python train.py --n_layer=10 --d_model=832 --n_head=13 --beta1=0.9 --final_lr_fraction=0.1 --doc_mask=false --train_tokens=1379000000
Each number is 500 + 40 x the weight over its row's rms, rounded and kept within 0 to 999. Layers, rows and columns count from 0. Numbers have three digits each. The size before them is the row's rms in percent of the matrix's.

# up: layer 6 MLP up, 3328x832, rms 0.0232, rows 3131-3230, columns 384-447
# down: layer 6 MLP down (transposed), 3328x832, rms 0.0187, rows 3131-3230, columns 384-447
up3131 098:508425546402475524526529457472510474453522588505470572478448504530488467489568493531520415485438557498577521497500440480473502458491475518503496460461417443489475519492533500552477508481498484
down3131 093:493490423517538482538472514482504525482498508448472489513492486403533557526497525474506526528489476554516526517468518481461545486477490501463555532538487480481457524450561647556482452482530540
up3132 100:548536492437473479528486467462519492492454549524587540520488524537448499553515587551599472538536453536509476439485519540560547547531525539551465477576538521492473439526529505562430541527492521
down3132 111:535466541460522480547542516497524480522453484477514473485489523482525459502452516475493503489501457440504564496513518497444477409466588503509486484449614468540484473477495498522482425461491518
up3133 098:494520547551506439497570544527499473410475462483523489543455608535553497465464552511511500507518567517544575513488488459555442481554504454463481570465495488511563497544524585498539462517475483
down3133 098:453456564488492535570475469441497460468528575533484519509507527505485504546515438477611503469534492468419527500489520513477510501584515504466552495439507508530574459480480508493482538471440461
up3134 102:579464417477520438481515469483599467583471580483498525536544462538426489508522552497573467425462509501477502498492417474518483465475568573511470396476350483451555468555560497481495515482504556
down3134 095:487607489396472495515520469484480477553496537564554528532505445504509566504455497504422496530569494517431515476518602478390541472566503510510488484443516532441513515450500529519446509582558568
up3135 093:411446464467541518497557506478532499461534562525514510496540418493581421443537495436492495534594445478548488512444480517567523459509521541544525487542474523451500396468492599557501481478463556
down3135 090:454572529484525456465472444528437465594523452515513512500494472484497511504537574533531479505479508516493435519479463525506496473445427468535476510464556667512535483548549477480583524405542433
up3136 108:530510489474541498511478475482479478550577512501511523485418475489412530493464531429503432500545472484467533504420454529514510505464506493548464493557467427521534413483527518437511454446535508
down3136 119:533490457480506468524438496475568523472605461528505469585467500467464549492515554463475514458485439488440550424476540549537549496500520490467429506538447488534507467576519548495486560516554490
up3137 097:515505527520492464468474443516551512512508511473551439489503512503518456476476490505497484467490491537501528581496509520521571533519473488467474527525478471506590514451449506473500515570496502
down3137 103:456518482527486485541417592429467475508475552481491567498493497546516479530558427508543521464482536454499471434537477541444521425459468542492489516474498577484511484600540521514536496483550528
up3138 102:475460461444538453510521477500509440498583466518614515423459484525424399560549511509543444473532505493573561465544482503511477528453537500525472532546443446522565532537482453609508442486456546
down3138 097:441464450557492477451530497453487547491534481489543512535522545487490557475520492517475500534539507518462516544500562511518451513525483508566538520524506490498522501447513521529520486527494514
up3139 107:530581498508470479474524510555471551490464502467536508537430466477428574462421504539514459522506468499465522503437496563495588460442556574494486489552526497468532496477575569522520523552450547
down3139 094:533493465476530549482503454471569479491527527581509468439562537492548438448543540530503508544463504493552499500524498497499533500484501474423537443430469566513556537522444512527543520462499515
up3140 094:459471470469520491536444518538522486525471506468493567482534491539531507472536500545536500509460553464553556471486528589470399548514495459462551495452420523547472470613481495504509535499475507
down3140 093:549538541461497478548525523513501509407501541545527519549510505505492531500540466424446556507531447543515483518513501501475543445508550499500467524495558506420458565439500521528556373507508458
up3141 099:446515493492563503511505401494485428541527473476524492542515476535498474423587494480604476514561560503535542473492484498486429548448425564482530514595455531497553503487511523425488510483439485
down3141 094:523493560464457550494545514463469460546497500577529479470506518493514424526498410541544564538500433490518528509542498484402474479544457569511528416480521521492450548502598458526443508527479476
up3142 095:492449492475522541541525536466473444550557469589498562560566515548515469463455431504541510504511518454437514501525534437506460491475514489482538477480418476508481493464494406516511530513482437
down3142 100:438492624488498475459498528501546459477507560462495506445521473533462459555482517458478524498540461516444479517479524452522482469436522453458484511522518475516498457560512545512464540548485517
up3143 088:498493461463483525456443377547500506507430501496549494462511556407557523482500523434494472510460473472409506491413544463555477514459565473542436513427502457570513502470461495513480492476501445
down3143 104:435536493570425527495490502499492525507566496559472523542423528534450438627497454527478420510507512498576532547486533523529516496551425532526549465475546540489520491501518554519489473420469472
up3144 106:586514531544491464418517429475438524430497438509551519505474518579542512433537453502511565538535511391467532468467537471528512578479508468432494517499485477560537480460478536459544426493539434
down3144 107:498483573514511493490537502428506485498501513460479486496500537442426517470553484491429460457469533567494440491455464515497506548507513492516500554544499519510488496508515572490558475600524535
up3145 100:511543457510485525507481521443472444435394494493516545500493532488432547441459529487520512499562449533481529504521527507563440585480489446423553550450509452520540520496508504552519488505447504
down3145 111:593537474482466514484471573516477517425501550552537540445462518558455586486483528470423523530503551480523498508508474531479454519495535487490535508596422455535530472466481517507497497462467558
up3146 099:594547525480476570529522481570496434520500480488452539496484503463472493486480452517468483443495521488534520456495485545516431496407520557505450512469479520532481512545448484583413436485542516
down3146 099:491445464513423450531488546510480515427464529488542531515548482524520543499485528468542465466472475463538499554566482497501483470569523511432479486543489526501490546487467541471516603494549465
up3147 101:447562476517469573488459494500559427469503583392530496546407466528486484439541531486509508457543514535556456547533538476548524580545459502549522503556492505474505472440477499487438431547503496
down3147 101:485515471548512431510446461573554459490448489403510554479564463507466472496416575454518487521497508469522457507505479559534486491483488485482482430494509488470560488501518503497473496467513519
up3148 087:528491509429514497525490420531452484441477487528547560514556489491550417460512529504548459445553515564445528541432599514462463457488512522534559519595543564487528461493484482474514488454467492
down3148 093:475510507538476470513470511599529522484559489521557483523531532424516449538439466512422510412559441491496506505455489540493513482548467506512523413458522577488512485476509563506495478557476515
up3149 096:460517456515537424483545533536490541457437557519569443488445524469470417444533585493540571530582486467446527436469532497409483572453477549524535497476547520552487511459545475488541497468431446
down3149 104:547493542430481447469468422555571474511422511507555537522487446480407466515503512547431516431498503513457581561491523535506496512492424572493514552506477495539517365494526532523466504436548494
up3150 115:578488503464575444503537529592439511496491544520524568535524525462437475434517480525530500490474495508465591425441485530480544488512519529463482548548440447485490469443491431579510544525498558
down3150 091:477519446558454523546447496516473461553546460493542489469517537473500503461541531516374500539472480495491486491494505502478493565483533576451478524520526585481518422458526490527474557558499481
up3151 102:496545466472506458511466484416542443449485489508469518569512573451444480450464473511565418546515509494476527490400524429472429428501560563498486531529474499472515508486499513469508514493589503
down3151 087:452471498491575456484493493485497529459511491547483477471484492550507428505488455426519495504415489527481444422550500490481499446528429442519483505461535666442507466540515447555535526507470550
up3152 096:525493510498489554521467511460564505447511466407524519495487502533556506450520490501539514442514522501468577561510474441431482556512519494506491482470513528535563496465487533623462479490529412
down3152 095:518498522552433485489551439549543427521598551515506520539483481499507435510511558552466495429485530480479538493426457459468461467508502557537452594478558624486548459468542510485478562470500521
up3153 103:528508433402493393476506474536442518498464541465497486604504502482526509473498546495451564523536468463564519569426545470545477568506570495514482524496501495490536513521546510504540473543518468
down3153 105:476502458540476459527487480561465574494503439536512523541528537496461544525522413552442541511451514488478558568479536539574519489557485435451458513535490441512547441486520445473535503492512401
up3154 103:489503469471524463450469458504531512518458454532521483470476500534485521459580502513504516554490506460474522555457496494518469518474497543499479552528469420517573432512554514524520450524530525
down3154 099:482493516466471480521494530527508508530537495510473518464552534445458470497535472512562477500495447522442472490477471483484525410502483481463475495491518336524484499500510543521431467499435512
up3155 096:552491457444512506479454508532536497527442554526494582540534538558513453533502472426479532473513484501502527507503494536537386481509493515577447501517477465560452502518517468517485463494475455
down3155 099:489560512486503594529536497447457521468547514500490488547553497498530477539505520542551503482493498544438503470543475567470555503484464510466463494419508522486536453491491476509542443450379469
up3156 096:505474538492523508453532482515464537567406408496517551633437578459475472481605464474560562530449434558512556542458462473442504495495568445421535485565522413519466490463506558485508541515398466
down3156 097:436468494632529552512438462549477492514475519473500458479524537519587400472466497502465513464480520530552498469532547551444438485529470530541506538511505464475466466486491491506504439507493515
up3157 113:508498467471503524468546480519508535499505507511524532499498497546433529485486454500500553480502548445550554523567467524451535435485475513477458556539385431460541450536544472473438554483505446
down3157 099:454494506465481497543479489469522494467487526516496431520487465512501458386488486481462512520469565416503438491549579519514475495495516464508530480503507450524558463472480605475447485497529515
up3158 093:492538481511527514508499455488498553441482546515542534542549525550474536490397467462477519500427409482485532467485556480597539494547522470509510506448527519466489563448511498478532508537522486
down3158 092:518456511582408410515525520526468523553546495438505534444463530508457440507497435480540498514487511506488488456464533505474501508436522479532553502435433583496464460506539493515505457498459506
up3159 097:500420472466546432448550392498488554425465485407559471503471482571498458516583529501455486562478551512522573443448508508491467579484484433466465474514410478547465487571503543445561510540535461
down3159 107:494506459492494474523472627519554491475434510593485492468456520412436522525516511558453469506503428495425494441580527469467435532535489523522539452446588510441487501519484517467564444572536481
up3160 099:458512492420580449481423477501546456489558534450475530513530557509453507463592527441537510439497514486564458464500521578481537523483444511524489551499532497579492475555516539424483497426498479
down3160 103:530456491570482481501555527454532504474496501515530478480504411487519501482482484536524540545476479533466506492510413526488551538500469445490548532579461473566463501545447484409483507507461496
up3161 106:475522531545525566475462551557418463491460483516506495516481571571491446451495510453521464457455482534520565469423412557494531534515566527506564517531474455477450495510527444417535502513546488
down3161 107:533516519444531451544490499475526480553498498565435492501501493442542483444420476533461510514503517489517507464426490451514547480519478586522465507496551502516503495525554453435475474493510503
up3162 098:498454456481530511506491450512462503458479520488439544494494499465474531454434417594484509503539501474580517478474503565508445576531467455466511486477547500533549463409494531550498491537582478
down3162 092:543503531459471483560519510444519442496555498479550476490480541530477502486459519468473471491423561481445524500446544495531487467492540546505427541531495555478486453504480540443491465489510496
up3163 095:563533443520518416483531534472530571510452508598537478494444501560521477525433566476551482495435502451551560519532471452532576605523533457477436542470536518632463490515475492486499521485474468
down3163 094:389555522518469449464558529494459539488478567468539508515539486441538505500518482463442488499521486483537450526580454429477504516529532448530459522479508505480472465492524528492480497562473476
up3164 102:492435487487461454500427541537401448506497451514501513496446514565427507498448485443518457469528533508530482475485491534540441476480494452540539511455432513463557462536454533594444520509488481
down3164 103:464484474543534484547494435502523542469511472523488495547454494461485535531468501517435443547534515441443447550553547521519476588507542540523550462484521500572539536460540537467484445485446480
up3165 099:466541540540460454465535421538450460529536452394486536570486520456495484499495594527501519522454503489524495549522495531519471445518588450459461586510502490506441472534539544575485533516509504
down3165 102:486468528503488462505509413462486489519463494467489508527524474443504535465510555512503456479528487586476540533491491525409476523518508514486549511479578476497482491482480401459431475553477566
up3166 103:552533495531569500455484464565495490488547435475496577516472498422409523500530503443571544491521459463501470457527513472503497550438441405598504474515547459494483487454515474446518424548494454
down3166 099:558486520526610513509480473500489559543472458566522579473522487553529504517536544496512470497586426540452566551447465502472510496463509554466562496518519473482530481480435447512557537456537518
up3167 087:411430476516530444485573449552476400492441485534472552456567499497523471445492522483495517498499483527499495444456505482489475503530541494490536539513429499406523447494455533513506495486552546
down3167 078:538483479539548531534443443515489509511493521540506455492514445453531489512516482479501524541504533506489499495479553464461570502515447484525554481433471513529435540563569478491570472454501561
up3168 102:474535527498519474464531477539532481502481415499454517504498474493510529450541484542531510513515477466505554567510467523500590509558563539480530516521434528503504555547431521564465419480490485
down3168 095:512561499478460505504481521464530544554470546466466435521498515559443494417496511510539495544556536462499492534519574491534486510525493487463479482506471477541530539554451466496574442493566558
up3169 102:493483493463467432477508558466554549526501546485488489552424545395431525523505447509506554499552465512563525448510476534541492467540475546461433483512515520524541526428478452531561507477500470
down3169 101:424444484481438513430496547483538484536518492529473469498504628464426509511505523538553568486496503476452514487559458481470436433415462490501526439495527487545477515505558475538570536526512465
up3170 100:520499540520498570491471459486499531491404497536495454489449503484490447504527453473416465439521495498488469555471497524547494562487516539471454519434490476451494458463550537502537557575530500
down3170 098:497443531488536524573525448475441568500475519529581511489467506487496495552544478456546531478494516521465472455443534472567521514492531560531463504462537601485446476594486449527531397553516517
up3171 107:513494553499499471497505448560542537489479503475555542458569546516535470510513534493492521550447524513454582549381549477459510553492574490444513486497471496527603540454497475483492567465516434
down3171 114:482420587501453469514429490627539522460495545557507480478530463491537473543453542586502464565499445571540463570454428458438493429482498457444460515520560515473571534462556538508493495400501437
up3172 105:532512418455466461484496464577452456497485448484465442452554500482529539466497479563453495521455503518550458540504520523531547457585480461463494487459555461480598542483553465444464482539521457
down3172 113:495519540465532458500541427553563530465490469564486519496466564472485487498464575397488442442516470509487474531438480522460510486510495468513509466509452501544494495478525465463530416445514539
up3173 100:539503490479390455575494570545429552492495383550514486471531575457464414528590508563532500515501546542580486509484535454484494582487522561523444458548499454565532556489509435465496527458476527
down3173 105:515556507530433509448533565497507510535501563491527578451510508476499508530516469509514452451441575524444494512521460486434522491463504471457516492430516496461533423513404567505468531495533436
up3174 092:433500454537472478504514451439506427451534456481511528503509524568426459522481517502525517482506572562445474461531479520476491479542454522510509465543510517416599474447422548498528536508381468
down3174 091:527619533523512533481538555538530462531485504468580453537505516502521470479509510442419552548511582459560524504515490465478582535503460489527501487556508494508515468480493466481480518458491457
up3175 108:489511501480589544463459484445508523462535547475615503474486505492545439504542498555485450510491444464520558522399524475467542511525496495503521543597479462456530520550489494512530402515472460
down3175 099:492478432474547517476481486514428511532514557482476443484506455508501464534673544445514498500491498555467566510489622519493412619560478488540537533494501568531412530471501469478529472464503535
up3176 096:578534492450453519554469492501469458468410413444495549581504457522484544502511556539567490475506524493528545526520433524514425556540491530460415473505538534468514510498542536447444522450509476
down3176 096:519518521559572586502544411510496509543511525455483482518533470492475431478410490455490417483422455490441488443517595549489506486418540518508531524494480568448461510504560430526476452517520528
up3177 096:423508444501526498490519455477500504463531426514583440488553511474383461455531567521518442509477477532548540485510565462481543456441487501558416576522489465483513490524518429476505515468457503
down3177 099:451492569398476546546477503482478534544530469527466522522442516556536516534483455540501463489460498408519502400456529509546549492445506515470523450521536494474541463507518485453520550459526538
up3178 090:457516477533498511498429519523521482486536490495473542510424486412496448473508545528486482467466518495486494506518444436492518515490497527516497490594456459437561507490552467524550513483512511
down3178 096:472482492518567516445509463515457501445496493499528498507570543518460540528460472494562529526549476509507535442414526531506510550479546553499517502444584492522474541494506491537503459514594501
up3179 100:532469464499504492527438516456478529464556534494503448464523448476457482480482521494546515470584584475452547484464544483556557571442531488522536548527495524462526558465521610547551469433451527
down3179 105:453526493416535516443560493505477450522557523580531437499471533555504501493471502511532466553486486490501568564498539504536461519462488518479473556561551491493515505525566547481523555479453464
up3180 099:498497440450420392492478485509483519474530494451522445564435476515461467505509522502462465508456540528560488525513523500428494522484525467498467493562448441421488465426538550452528483468497495
down3180 107:505539499493543498603566486455508517521498474511440528570517525492528469495440495525559521535461521492459475478439470492539504439481506488454469421412516547524539543447538457518577381528497556
up3181 091:584510479386502534476557448505502403382539527523521475492537524518519528527493483446478531472535506457494474525538478444467464469509587515463490564522454454490527461476520535470519483496495499
down3181 097:559565461509493581482460561479566562481448453503446497512416470467489423524462576472473496491485493512442522492526499584493440471581549510527551541439557496587450487453510525445508467449570540
up3182 113:495554503523522570410482447456518481545460517498522433579438580539463463526555562556450446513506507515555530544482495461527501498403491522478445480569501479542584497456486449476490486482522489
down3182 112:531539487547448580501542438530477446529526497485471557524556506568505518532545542486476562566548423382518572508491492509509473494537480514527549505513502512504487517586463457506479484486530505
up3183 108:547527469495582419532521434450352508485540511434460498523450486456423482541441505507513471477444519467511623538426549550471561514556517478452542493539476431474514494500451554487527508516469423
down3183 111:583508497456486507469478533490545518570511530471424487532387520472563563578459513542483475433441531479519544530535524531477512436484510468563536427539484412483498503514524447537441482512522536
up3184 090:489501495439481496564582515560476499498497486533516474575561528479441431483488447589443516489506493537435486499518541499420530446484506494416491558518461510554531524479458553510465408473523454
down3184 101:542588479506464497505428470502545413520525457476536457409472490527508516529469526476525490533474419492524520487471468476508464535527574575535496518519507460456518482509436394509569507473511541
up3185 091:489497477453498565510519487514579466557528502432510572510552539456457451512508464493492561489525524532442496462444465554526427422448544522553442469537454437507533434554497514498512540488513481
down3185 096:476467554489508519538502578550473504469502444430484476573451433516532474493529510533557491503461457446479527546502549495478496476524454496506539500413460420476495470476498452419563476459441489
up3186 108:488469481542520527532461482508438481504485447474471521497524497466506534505493552508468566439483475512447468494504468508516532488553523469493469485500524530531585501454455480482532541450472480
down3186 088:442519477417466575485480397417491485438553531622521511492544512559553464512473515525547498498467532494545510530425461476466537516477460560570494507517435623517509507463495566549451526479471516
up3187 106:471535477435526517542485453487515477521542583463489479445470455497559479488498632469571497479615514476555512413442438478458513604519463523532484508512426453530459468523528494498500538473486445
down3187 119:558490484480529493561498537476503549521467539475493526494461438514574533559483494443491480524450511515512488510501451496433530489510513526481532539492472436528482490481537493483461466545436494
up3188 096:538431499483537513497523506523453500444568518504477504416562553569468516478585525507435456480502471505451455592468454522481535472526506495432484502495533443581509528471474465472521484464516503
down3188 075:474494485487565494541478512505471465519512537495476444532505505387558479512530392462469483574489477493452510569547520578531507496552531515422543419498517524505518525491587493452548536528534447
up3189 099:549532543468502510465473462427471483503406545529539481440501531489469455593520501532530448543478569474483571528496546554576464481472461512476470509529467502521542549424490551489534469539464536
down3189 098:484534486572485490575574493478503450492549607517528444512451450511570498455411454496572494472509492478465504447530473499497566469487503462538421480484437510458570398557537511517567523475507538
up3190 096:513505481457552475510509493413553539444510582501532558497418513547461524515490530431503399449492504520530584527477451463451488489430485485405494472495426545468541446524511558511512531520536447
down3190 085:484464580545484510504475469568564508513491503554512548510418534493530535587532448463522511475472538442500476508546430513497570467525482555544631586425431598391419507477491534583455473478515513
up3191 097:496529530452520455520493504410507581445515456530515484479566445477467486481478459462524477507545469471511486474495507477524513460416501543474520502524524514496527510485429559508532478447492484
down3191 096:500467442498455545504464553531472444548517484500505539517455575542495519542516475486514517506493515555490477539465465545457433503545493472499536497488466448480503531517586480508411529555507462
up3192 096:518521535475493486497513531522504474533510508475493486528538485491472538499532501472512491446543520507578621476462436519463495530474522528490452558534493450470482445484452446455458507536470549
down3192 100:526531516530540483455473496509520525534499538545471498485458570569522524512487503500531494426544542587519463546585438484514524450446525574502478464419530569505549549464538506522462484512521521
up3193 099:460494444478572537549500461501489423498533454465492572476505529526464518470486493501509506548552470515505458510512482460496515526488471534485501526492479481418500488448541558454465537419467516
down3193 092:485469523512516548501472426451569526524579469575511616530521517509427464466537466469542434501527567413478510478522475507542502520426510486440534502504483480503519457485530445475535558532459468
up3194 102:444528460506538427442471501562544554380486455474552539463490506498536436502541443477525467518566534554512506482492508541508509500447527578484478485503536479497553529455499510479531494465477496
down3194 104:484519533464551521478455510553500489501562490541471465486470477455487542495437447478543507436518494496508467532520461515536440523530519535470478539491468466502485522502529551460511491562421464
up3195 097:518474420488416501517571460523468539512554516555459517573545438588515462535474418568507493471481434535443500555427463494592488447485510522567464488486461520536595423501542454503496447457522468
down3195 089:489608574480489499537473433513513461505540498488477447480446471488543484524428481544434452506534508514462461492489455440548447491573476500571511536552473552517534494523513491567488533497527470
up3196 108:444506467469497499490519445490536570470529441474511482540496463480471479523594528491534469488498397549553499492442482515526466472513558470518534517517515495534464405517477578580506473446497516
down3196 098:459525568495516512495460462499507417502522562520485605480488491481506479468482555551477542489488503427497426457550466460449529494447531481496515499498474507431564504428490539558494500517456546
up3197 101:499559505388477534502433470517504514520530509486460494483479461528528507540463438575485449473455441521486530523548552455491451456527547517543542480517468505485539501429467509473461495461451482
down3197 103:523525519490474462553486503508535482500502462482464510484521478525486498464559532469468472573534448512447466445523527509473527417437502630501418455489502466490541492442456509488430477474424549
up3198 098:483415456411427506427518491480524525525535550491496509523403454549457529482525486516533483474506471482465504510427529529556514536467446560516464517507515454490432543540459521522512391452506481
down3198 094:507485517515536512510533506439523475517536474458534435478451525553518558491483481559573405515569471597433468509535442520486519475506466514449496455499469487477480459485500475501525469559497452
up3199 094:509541502509492505468490410479419508544481438498477544563459536474542526463479582465521535530429488542456561533521566559497469539373480555459532517550485543425508482502494479507519438523438443
down3199 088:502487483556447501467523528539498536509476490542491484453490506492489517559486463518475482427603433538468505510514554466500476453529510508506540473444485620485483518522451566503483526493527550
up3200 111:540507465471560550504448463403473526531467471481533484569542589413527476440458511444536423525453473539480522543526509497515539498439425532452564547512460496551530569451565537517521455542486475
down3200 098:605462498489478495499506473549555529443485437465476517490451474476467576481484511478499478547502517522434488497444495547514501464486505488482505461513447472504414521501499489487504462511451497
up3201 102:485441480513437470475554580576520459611516553556563561492494474515463467479524506504539534569417489525568498452468493496453526529468453511502486560517453460548528473466591519535561573524503520
down3201 105:476471487517497534536491478472537531467463497469491527456538520511450515552505437477492473486531477539479455479458608464479513518556446480546494552485474465519520511568478478574507504541509551
up3202 100:520483455507468545532434531462492525407491525542442558536488455513526522439546502502459525459518479485474446440498521490536450480532495472560531521477502463520445458488577592503493440447523504
down3202 100:521538579495532477503539431559483509540522561474488539516519506462470579463516470518477530444527501504497460504526443564531508509512493501432422475489515555586488475434486523477486488510495531
up3203 097:583532476488445548532467507585511553485503500484471505504522473493479558516490439478529470486534462492475478459444577518499553484485593483519468449510484477536510511534543508546511476508519468
down3203 101:490529535562509411533525557498474526521404505520522478444450519519578489527501573483400512434514497516501490465505432526520566502550529539515524494527511490477535462551450481494474524496477499
up3204 102:538464429449457480511456468499533492474503465535500456471545572530594530418498412529482477550474557494492532457471519569450470495505545488431498575541500421501570532500474513470520413527498451
down3204 099:491485536469486508496443520506466489555554536484445452556503408452475492599523516593403492469446562403473476453461499464478480481561556546522531465376494459467493547513429489456478469504553496
up3205 095:435440512455549447487479437491565471582557541481562575483531491491563516462503556473510478446490495549472506461512485482498510558526487512528474454515486505372507441525437565455443521516492565
down3205 101:510490544527546440488458420537543462453444433480511479533470533500494453497526567490544485454449480519489514490566518514572517452572546448499567447411555447510512507478483420542498526518505525
up3206 091:529523466532516463505494533447454453537467479472524470518489561541541512463484538521497514548435457456516525493496524509464439505566544482454484484515563470418449476501488491466433569580483539
down3206 088:423553540484458509558497535451490533479497495540474520500525502511551517523444423465482451494531492405498568475478460556503500452502440472515476496500545513507574432505514454533580489474516448
up3207 103:509423567529548560524465494589470581453437465454460528519520558544522511518553535491468472497539461556586477501474459505439524563503461615468486495478522473435557485488503482498472451486530424
down3207 101:458544510500499437530428564473496522484578445556493554543562461510444505501474495434597504509502506501475518537544477495515434447492480471498510468524532542544523505405435492527523462514444529
up3208 100:538485448490546506517518493526492454543475497495543533476440576428514487458448538521539529554475501506619486509532526529497522506498468488444462540517516451402532545480491547500469470481549513
down3208 109:465438443463430458573525484487508521482538535479457478426503426502556490514528463479475449579527551536494496483513570513436539577505489459574504518511433503532522568545491491571574549467492516
up3209 103:572445525443488566570452438520468528455487449479571528510512476416515508494500472505535538490491506510435509573449618488470483476516491525491510560529474439557533450493554535437520497534482479
down3209 106:487514495584520515418567493535454439514548513526485492463491489448435502557443524435501533477510465496529581544579504475422488473573514570502518396491484468518503527494483403458508518510520487
up3210 111:448474442395456483523530522531612513493447576487475564495521398428464563516451518511549449460465541602453485520462500481491426485497543458474511471420543429574554481512515535555449480474511525
down3210 103:494504477558497550500525542491531475536552476497510471510484527497461450472481504529458476500499500473521517516484504485485545513578500506480460482515527522451508587487543467559428520510493531
up3211 092:499516513506535503496424491505486502461525462471522499474380533419555531551490495516523437481511572507587435430524508518523560442541414439485545459487533527506525506481537474462510506490487492
down3211 103:481503472468526511428546543511569536577489502553515466467570524487524539546510497508454460513528547484460470490442525446527488447558442513528538480546523521458431524458490510602475440401563554
up3212 116:488581482509476522491509417444464459521460471519521468586445589600529466478506520512535453521513499514518463502433457552451526513509517494527528542465514449519537433514484589560469429573521469
down3212 105:474476553452506434492529496563512467467519534542517511486514491515542427478442511515477555571492499538481479453521519473496555515461450447571473542521468386575507509480526501484529521550542476
up3213 100:551458506475526530450534452487537493525543413515441480496554486482465465466531459467471447549558539531489571516492562548395509471486520569438497455492461465468515444458488577550532496515496451
down3213 104:460485506550530506540499498517472562564496440451521485538531475500466519507456450476483536479512533429486526521569458529504516492435448541536516531560493449483563522399516520483552482524483517
up3214 103:477486511494550494498515457554477477481482449453454528526475521428593514488482522493569490491410480489534518497493489478478495459559489536485554472477485501542509430425455525502526436498522483
down3214 099:477474552499494509381557542493472494498506495470495433463442560568458456601531513476496520463484505524476437490556491479487482524494434435553488470566467520506499462540557491531503470536477447
up3215 104:570408474489495496537474493514478558470533436499461451604533546532531486455485444502491510461555521494449551447410468562574526501513486437446503420463481501579584427449439564511505367507489489
down3215 107:548533522533460478505508450513441437431492534492443460491589534484474433522544525460496518449519424490495526487450425471456446542541533515481512498493486469554486500496532501496440415509433504
up3216 092:486555456459566507490556485475526489495460473469457444483444486541489465523520507540512472537556451475569494456486530542504448548468528458515578535525452523499494443521428545583507430525454436
down3216 091:460470589562420470532519520421479564508535417517433494462569480524467488544503508467555520515569542433443486547539493486525537440479464505504458513524554529521537536479556436471515489492462536
up3217 097:453418485487526557507499482400446523502524472552453525500429515551527518499545514474545512512462530471460515501467485466515484500483414519481426447474502517482509551575509528455517455490442521
down3217 104:516560488537516468453476482475415543518520539412538493485533472512583529530543537560494497515516479490472517525475511460526539499417519534493516538470521501477467540455433491523546406541398478
up3218 095:492556463483499546439542469503468507457594478488585520435504508515489510475457520551501496431560472503456497552507505494502469448551453545505499516519554492524485543521549483439531491524574465
down3218 084:543532516492576512517480462567551434516533539497528455529465473380558510555516465441474517460471588487522503471422512490509530480503479492507549518485422590481489461529487458489411483404537568
up3219 108:432532487472517474490404469531516514472515495500581494554501467540486412519557535476540510546490537502520502482483490524502514522446566522422484536465400450513440446525572546536505439464500512
down3219 095:508446468561555471472497535526469478510504487494502509514565468469460491488453489528530444473460498539462385483464531538467523526491541496486509539433529467465475530534501421525520506529500490
up3220 097:588502526502458528512442446441464419476502570549547447540538508465482475560538533519485484479549457491568523530511420495553473525560508492479525516542426457496505482514514450535564468494573562
down3220 109:485520514501517574474505488498573431475469506405463523486529473483559481585452549527565576540502512529444514493409504554530510430563545498477511465456516493451496563514527516554464558557589475
up3221 100:527509484550473535529491546438508494403487527495484490460441541574426447462551527551415563468525430507462458502535461477552520529461521540495564536490531548464445548580538525509507509425469507
down3221 090:493585450418587504530497394577527569530358517451542465565482461499461626507478520490494574515459548507432493455467424451496556423515536494473508556521552492460425436518488506486424499526451460
up3222 096:536487468509492571551467525542539568482486481471498488458460542476473514523502482502512546481476538456525547534419463483484555464470552453516381501565562479540495505521534547517555545499540489
down3222 099:471491457498452440535441523506498513514506493559563550466482491472489531475487514507533449471499415522500512497515482478481527482453443510537501474451433571516462515633491556555465477531484605
up3223 094:525489513516493526546542479468439572492510538474546505469559449540536579512547478472471539469510498520511459473461478444548530513518543540491515428477559477529520521514488508539593478527491453
down3223 097:480429489479439485479471385515456472449504452578513554512476582506435523458530500555521450546532542491449579500452557593490512454488448443453530540464450522518540472542536516484481501486506484
up3224 106:558496481539523473549529446554464558499426460430500454519503528473484569459514523496538448555514505573513535503434434410468493455516453537474465518493484500490547434502525545459548558511518518
down3224 105:436546478481475449468492460450552466476489464519474560551534508454544501448494485494476543466522495450485457430538444509476516489471515516500524510439533511547457446418458450489455484482449382
up3225 105:563540495461567468508482485530476558498416503444526532508569563473490432418452541492560500504486453536516532499554509458438493495504528489509415446521416463507594483457551579491504479498504449
down3225 116:504534521493463519570480478514494595532597457521437457482488537471567470496467591480448517523415510492484483551588501547467541527468490456517480481477484520522507458512456505457484516459464471
up3226 103:536532470463466502482574451482533517529501450466499448521448523489535489432528470528560439563452461502591591437502556440523498542546557537434517495541449467460447406618502510506547490547518539
down3226 097:519468456482507492491417523499460578511525517500568509452544525507586543522467519434406418522557507483452479519499499452506533376495461518526451497518449559546517513515510506505505514490524487
up3227 094:509499516448532500511434495497537515488444438520531437621504518566521467497554483520570468514544429460470539558543501567485467528548527498448471506517523435520551500491522490556476499505490490
down3227 103:503557535446391458539509574507412468516473428507429489450580490487503524507503517538500489392570429535557494540494575518515467564482435511537509345476501444517486512578453487536525539538515515
up3228 101:493517535491501604472480526494511479521523556394504525470485526541438544487464500476500498428507494518488465587500511412541514547510490488549473392478496505522467463397600493486496498452483482
down3228 104:480511481454477436418520463479455531495505594430472504501486565532459508537476570551533526522515414508535513482474528537428517469478471467530556499527546534466532461507472552470471439484544471
up3229 091:488448469510468543507459476491492462488532550536446504540468524504514497470530498502456505460503585499526507517527477552455520490514489542557516489482506507521499448484494519480500556544538471
down3229 095:448536514466468473490452468455516437573499488566473502580484472517467480581472522496484471523565481519501483486579560472564454526525449469572550472381514477438532500512485463486540502506569538
up3230 097:494492463497513534503478490451461483491505492533528516468495474486504505544523606491451519456529502514575500548476540468573578463539457470478491549518505555435496447499517553451511493535483498
down3230 083:509447450524600453513474476517455499536482502525517465409507566494482516476550417437474512542490516495489530542433555479438561519509497486491505519522518656516496483517469495494528454474483542